config.yaml
rope_theta: 10000.0
tie_word_embeddings: false
init_std_up: 0.0315
init_std_down: 0.00454
learning_rate: 0.00127
doc_mask: true
train_tokens: 1456000000
Each number is 128 + 24 x the weight over its row's rms, rounded and kept within 0 to 255. Layers, rows and columns count from 0. Numbers have three digits each. The size before them is the row's rms in percent of the matrix's.

# up: layer 9 MLP up, 1024x512, rms 0.0842, rows 805-835, columns 256-319
# down: layer 9 MLP down (transposed), 1024x512, rms 0.0792, rows 805-835, columns 256-319
# gate: layer 9 MLP gate, 1024x512, rms 0.0784, rows 806-836, columns 256-319
up805 104:152120139173139136125079161146136111125126127107115113172103146102141128101126144085151161112138120138159155120164098108126095134088093157162122069157130101160110129101092167125179121110152190
down805 097:121092111127110134127115162116123140122099120128166101102141135092118143143129112157162106142160135171122126126122120139105143118113119139123127117163128185146117116117103136134140107095117172
gate806 102:141111160097154115143129146145137120097113162194121113107088157142127167164147173086157114108085140140147146115140117114110129151142150117145123138121126168148084158115166129133117094101122149
up806 106:085124119159144150144118134124135154184127127085141105117138124113128104068114070165160117129148092115089120135103114127133097111141125136117126087144092120106139133122124153110153136166112108
down806 088:114176138134164091134147104126124139134125114142133168139162107103113115088141129132123125116116157145139147101124146107111119115097104111107098104135092100169111125141117127152148112107135122
gate807 102:133117148118128134128146144133134115142124110119139166153156132171143108190127112097146190117130120125061138085129079155144131125135164129145138167115099136139137118122138156183097102131100139
up807 104:141155143149157151133109114131095150125134125100169135179149085114126121145157176107096132103126144107093173098138133114103108127123159102156140128124144184156144156120118140123092071096133122
down807 100:121101152135120089128116152122123137151140107124161155085141131125091078125145171131143167141161098118122104122136145100125148138184125173118107100115113123137124112093096133117168116156148154
gate808 120:134123159122112106144137110075129149095114148124149107136108164149121131184122136128116119103135129120135126114154107126120118131115124119122137126113093117156130126144121124141138142133156070
up808 127:110148123135116139119173154104116152153151122102134090124082130170143146105124187137171162147162148124119176122148095123157114150115136139105105079144142122137147141131103100129073120169116177
down808 116:122133088116146111119126123132125100123125148155148159110116127122156095153143107134106144128122115091140162089093130159117140128079150138162160127101165156107147125087117204106144144133134176
gate809 095:157116119105091119131121120152103114152142132157161118123188104106095120152068112104119145120126141117181143086107146083110103092194082139107123125131099109070117117145116145128144063101161128
up809 090:147123074124078176091125166119119200130114129122143149141130145137113140092138145138101116130119112135148168115092157109070151076124120139120128148137111140122141150068109144136160103107165118
down809 092:147115097102106066126105088150155146156122144124144117107157104125135107085123104154162111156149161157100115164154108164172112155149123170115119144107053158141131136125150154154111159122135121
gate810 091:112099093148120141142110123105180167112150127151139138111172137107153117146111133139107110125131139145106148131135113172103129114057159101146098120140119147134160185127082169151140144190189111
up810 098:106092120144132157094141106101141159099149151133106130106138134088081104125133138144085134110119128152143122145122120147148122126141141117117115113178143182176158143120127141131103138145163154
down810 092:133024114129136099121140130141136118107158132170159126144095133118119127121138132116140125121117130131147106162165112141116140169128098148097110102127093138153160117148114101137193146180126119
gate811 102:099137146125120186111116127143157188150104167150117168113102135097099142139115111115084147142099140136122138127117156144155112135145142132128128148137122167099128118103098123129108121125143100
up811 101:092119113137136124112097124109103126088140158122128140122148188155102107129075154118164071135100111135113175156173129149118145113111167118116106100112132104118097085132095085158169114114145106
down811 102:106101146131143126129148094129141112152182118121156161122157070151133144126123116153091129119155125108122105096114113163130143126051132123119121105115117115150151104109092119122129123132098130
gate812 097:137139169088103149155124110124142136152123117137174158134111185142113170134126104166148090153099148128116129113132104174102115121132117097115135141133096134169148204124118144190183093134125100
up812 103:122137077115063148126169150171107156159077152097125097136121142157169133128186159155104166089159105137126137072079101141131094120087150137153091115153157105122126076149108138167091137137121125
down812 103:145190142158098144107107168119145118110125118112104112111128160134117099080181132125112124159160131102101128105117108120129110107126118128080126135150075159105145136119120126096128148146154187
gate813 100:126119078116116079149103107080158145131106143121134124121088143174168135133147113125122110139147109106131158098126115131155145153111069137175091108088163127143124142152148149109124138150102106
up813 098:133136083116115130157143080084112135081139131127095144078120122143123139101154168089123105083125134143158123111143145153130128112109161112140143091147148156138124112078109112082154128108118098
down813 097:125142129132132144153118112160139090149116150104129144146123093093110111190075157109111104082167127103149135137187140172100104151099142113101103158171143141081148185133104167137156081147101142
gate814 099:157132140127094128097117133158142100119097135152140148118133192121100157157180125137090129155082107145128145152139141164076123089163138121148099105135136189134109157094143122129178091136113121
up814 101:158123152150130142138153094112126141096173114112106151190127155170155065105151157115168118133170138140133117119136151150106151130095169131127149126146134078187123096107139146087147112093108124
down814 098:136182115146103148150144135114130098118103113117120117122131140116135123157114107125104161121123127145134137093074130118139141129117111161151145160108106120102144116108115122098147156121128162
gate815 105:135146121123172133137116130158210117169153133117118124092158074144100150118159133121113148161113108153128116136122137163157108099165116129133107182132142143116145136100117141095133121109141154
up815 107:143155159189136143126136131131099117142137157127136145128130130096120094115131119089101186130092153084130102122121132149143126147083146141138194114136134124138142115109147147155116157125137112
down815 109:115121134119125119153127128126165134172098130179135147122133152111150085109102112120127135112121141086075163125129138151129132157101153143119124134135151119117121146124102114084112140155111153
gate816 101:114117132108167128119131129145168095125163075133163135145135108094158141154192097101147137090171154165132118081132130169194158078134134100151159148113136089117139130123118127144080124128107097
up816 100:174121097127120145130119116100117143129113138124102094112100152130118100109122181124141134125082113084108146119137155109111121143130131182149152118093075140107143123122113142081160132136104120
down816 099:118148105150160109140102118165150117115128137143146164145147145130142109063147158120108138143122137147117112136123140135150121119134151103100142154115081144142156129172155099113114130176161107
gate817 103:137122122084137145183143117075106081156132091136148119136145150146163154171156109146109140136113103131108150134142127146100098070134116172155159118101168141114095171127141146157143166135171122
up817 109:172149138111109131131081140124138168125133088130166124133112110155132142134101132142138128122121155111148142138127180178131122144153134112114147117111129155063129084138139109136159158128131104
down817 103:104125133069133180139124100095131120181124135108132124157106132156167112123100111170129127139139088121118163148117171138159116091128097110120140156164144100114087140089162150144159131092122151
gate818 103:126119113112154115131142144078138138161152167119157119106119153098160112185126088115136111142122176137119137116143105126130133133154116087138147147114153151079117115149100142117146077152148139
up818 156:136113101149128148136129123117142135126159157081117148060128136081166132106134110128157132126085108155138129154137117145126120145118114142118108113123128138137099069159158085150127107132080128
down818 109:119115130123185096083106127114147134191109163100140175118119118125099150088108113119140076120137130122153130132137120129138152146148121123131117104086127142112113146163096123116141081119146135
gate819 102:127141126129128114092185157134159109085096137116130104140106117116076108117153134108153142160106154106167146129114127112149106131167132110165143133110152116189098111163171101133142121134113131
up819 097:143139106116181145148112158150141159134117124136187066175098153163099118105129129121115163078152116132083134088111099149116158089161125107107115145125109158091154087047146163117122126102148149
down819 095:137156163120093149104137154135164092187130115098110156110126162111133118122154145132156161180117122089137100173161142086146123118116102120123124132147078126103183158141103138126175075114143109
gate820 103:119130178141093156140120151133125116142135120121116149116135105135158170156117088132122172138152153099146148109113115084120131097141097108127127156147109146137119130132142130139110172152134124
up820 102:129132138113163146148136121125116102167121136132128152156114104142147101127100128116121135136125169139127192115092141126130083163099070122135124158114144161129117092104136137113113145152134124
down820 105:140102090116139144146141115120120194125129141113124141112162103160139106105109140125141113116132156131174102156147127150164156128115147166152150164132117114078079126109100153116140122067134126
gate821 094:172115162139088126155126130076140154129131138142107125154097155130161112147110120129079097131119130116064160142175121136121112107118134155114145141126124099121093171098120101145118091118139157
up821 091:163131086152116130164147116102069154140145138167148134114126196119097113168115127149126151123113119134145128160146097116117130093141112157164123118123129149114114124096155112094114124140128115
down821 099:114112094135121109143131102149150158167110079101127116127101129107088134001139133109150141138138151157082126131141144117095107143125142151143113100167009108104124112113143147138130144179139159
gate822 098:118104078132102128102113107093103129171099097125157145137111145137084165135074152144115117138156145108139159160125111154112134107160127127150133097126128110132108191068117122106144148165158153
up822 098:153101117130174156105092142171104121154136147153100142158136128143155093121131180124153155113115116157107124114131162138133145127134105125147126098082111087106117071109107119127124111114134070
down822 100:120091110104107085120145114122143148157122152147108132114084118181137092214112126119146112071096117102128120139127131094113159122157137160087120124143173085117166086135078092119102153137077152
gate823 106:173136123108108102128106132137091145139147124145108040154093101130112126131115136137160111129143129135096155095113104131088151148143130114121153141104112113145126116101087116128109125103102146
up823 108:100122107131132106116088099113098130092114133105157117160134120102170156131116121162144141158113132120118091101100113141103134167113115151126158077138127152142141116127128129081137143173118132
down823 102:090181125134159125167148149136125185101135150151143156118128179149088131151151163127106119157116165115130109134091119111124139126123157132154130117108149163095128106090106127129070137127126061
gate824 104:085135145130130149133102146128141148137097125139114149147145177128160127097091149118140129171124129107142163130087131139133113157115177094128099187135153114104105163151118106136145150119105130
up824 102:091125142112120099153088156138136118152136128127120114146151110111095155127118121117107128141110155157136130157110123090142083135112165109156156141117169093112163071118126159091103189190146084
down824 107:146114125144129123084106121144149152122113132125158113119178143128093107194161145133178122115096090122140133123130142107162089182131146108111082146108191093176099089122123186138171135113100125
gate825 104:145137118116152136108143177114114125145143113129205101130125090106146112104104102131158157137137148128143136082129130128145149096103120142170162096115147128111093102107126182147159123134121118
up825 097:128153150144116134151149083130116167140103136126092171168127135130130155152082127140159091132097111135103114204120106123080076149149136150114119140080157138145126108144145126141142125120115128
down825 104:142118160114141100121124162120140130156138128154180131104114141100130106121146104112152148085115125094125115136110141153152126120091129103114118160152095120089098150114116155097130159071131104
gate826 102:103143131154115120122147124095144121169166114130142162114099161108169164170156115086125130129156171126165153108150140122142155144132133093148113112141104066104146174135091119143117116142138097
up826 104:153128130136120117126126117142132146123145140146113119130137210108140087094137120110184134132109122177125099117131168147155164133135076128107130114140106143138102120127165100119156116157097118
down826 103:162140104114137132118139118120105120141185122123091120077150161099097096121105162110155138142122143112137119096121160140127126129150111114120095152100135103142147131137128157149163132127143118
gate827 105:095125150131100176112093125120132144101108119094153120142130138141110142166137140145141168138125127154137137115124107129061136131148150181116150084134152132145110216106076131137135128140120086
up827 104:196125132173097124144170179152115183121116124125089135128113136153150099108140118144152127149103124136161137101141120107135146115141135079087139140155137098120145132095135114154147098126114171
down827 102:132154115169114158182122125100119102139150127127134132125132133126146168182133147157166128123103124133105125157127156109149134145140171109135102116104176121155102086118145143139142139053112097
gate828 103:167155145129126119124127168116137132136138140145141142177116142174101131136126132146159133119141098091107131154170148143134117111111090120189122103142138114130133125154118143162113086124154102
up828 098:160104164118104098168114113138129133181167155126209164129080126146153153158120143110117143157105122130137153104110130156138139108117132123152159138123115120118121129124137145098122101084080117
down828 101:097111122116138112139117150110140134102134142131121095144125120137124113054139123128097107135138098117073136135176128099095134155123156108114145102120061125157148089070142170104100109158114119
gate829 097:130105113171136099165118126115140139073138128135118117127112151090151093150124151153127086126195159107139166131133103141125148167136133118155127114135130146114168105137143160124114131138112135
up829 092:114115126129142115136151169079145158098120125131143145156123127136171155101124115123170140143139131098141117146137123121165153155125124088143154124111074122150107123161152099135110126180102137
down829 094:144171104132138133159115156125131135118123110157112111093148161140077100204124159118086117120146111167106127085086170115145150136120106141069147147094196099082158137132179163129152106131151146
gate830 112:139130111096165156117105141139125108124118139120142139119123111120151121157144143140101109152093114138119166112115147095132151173088141146137144154159144109133165158139127072137119135135115113
up830 106:127137129147123092148110148114162138133099135164129178105104116141126136164115158085140116180099101085153154177124112111105128150119117128151120108109157104134133138066114143135164173147108137
down830 106:124104160145093127091135121109151154117122137133073130069125112122151121135153133141088110142173147052127090146154127098128184128146112142088138113133146138096130122133098097142107143131150134
gate831 101:107124176110122138094115107106126121121142129149127112123110163144117101140097186111154122143156135140161134147130113136162120151109150144111160143117131164147110162110107130125106150129131188
up831 106:141111109134204108148130141131117105096141133137127127111143132106142122087109142075140137115192075144108105127124152140127154115127129153147150159166123091122140133089105136121103133139112108
down831 105:138146180113170149115137112126160158135147162076139152143138166136130165090170129141126161132169092093120115104140118141091139097137119150178116136156084081105107133144116122133167152156125133
gate832 101:108099082121157141150160110094156100127123127153134125121145128106115113096125164114174151091137081117130139119106120120137117136095128173100159159113180125136133126126128131131149159165090133
up832 104:141136095122108182160140126103098128142101145132109152149125119129152113102121127115159129183160143143086167143138115131104134139127099157138080079083127143131096132126126123131158150132102161
down832 103:184115105111141102140141164157117129082135131151109121150137145117123135172104116066142166128090166084126123112147131144124120135091132129104085164134143179172132167147135164109114130135112101
gate833 098:131135136086167092123090119134101144163145141116166063120082104122156110142110139178143105156123147123107186093136114140111141123077147138119129152090107060131105141127131127119108107171106122
up833 096:113119160165083152116147132134132174104127160142079123126149112121142147081102112090128133098107096130137088133140139164154127144163124149094119125103126151110132167135102128163123174143157122
down833 097:112180129119132126111071128121101142150144138134170138162090139133159133000136116154109133120142102131120142153134125124135149142145108110132105156169000147133112124110128173098086096117119122
gate834 096:111129133122168106119139144146150103154082153111143139158144118142164130108163147129117124153153122145110126089160139137134136120111129139133105117130139073128098139106109105143112101143137123
up834 091:126118184156143103137107138123154141136142131130101150152156160123168086156120125144124126147125158141116168130160106113182156126077098117159146162106106111132114110112129118105139098095082141
down834 097:095139155099132118130133165128130145121153123132140118115106168097107131038160121120114121152069127162151112102111132121068146144090125128155149106177082140127152128122125148116156091109129146
gate835 102:105140109103111128122082123127098111132104136086115107098110170172112146118113161106083154139135044129113118101140136135079139129120127121123171115121151165127146123152086142168115140113145110
up835 099:130124106113112106145130119120118148111137137111133129098099130130117159120129120077133128181152189160074129141153145125129105097173123124105138086100134117148107135122084116175126134176104114
down835 101:134110122111118124081122124096095184105153127108109129110127093120123119127128083124118154139146104129123108125109137151069164129135132134125141169168176112138136106106099139174112148130125130
gate836 105:108118108140139175120129126076123130110159081121140138108176138134132148162108124135121151185125135078102178145124130130170105140118119155149142115086171150122123145139155106125124092110155183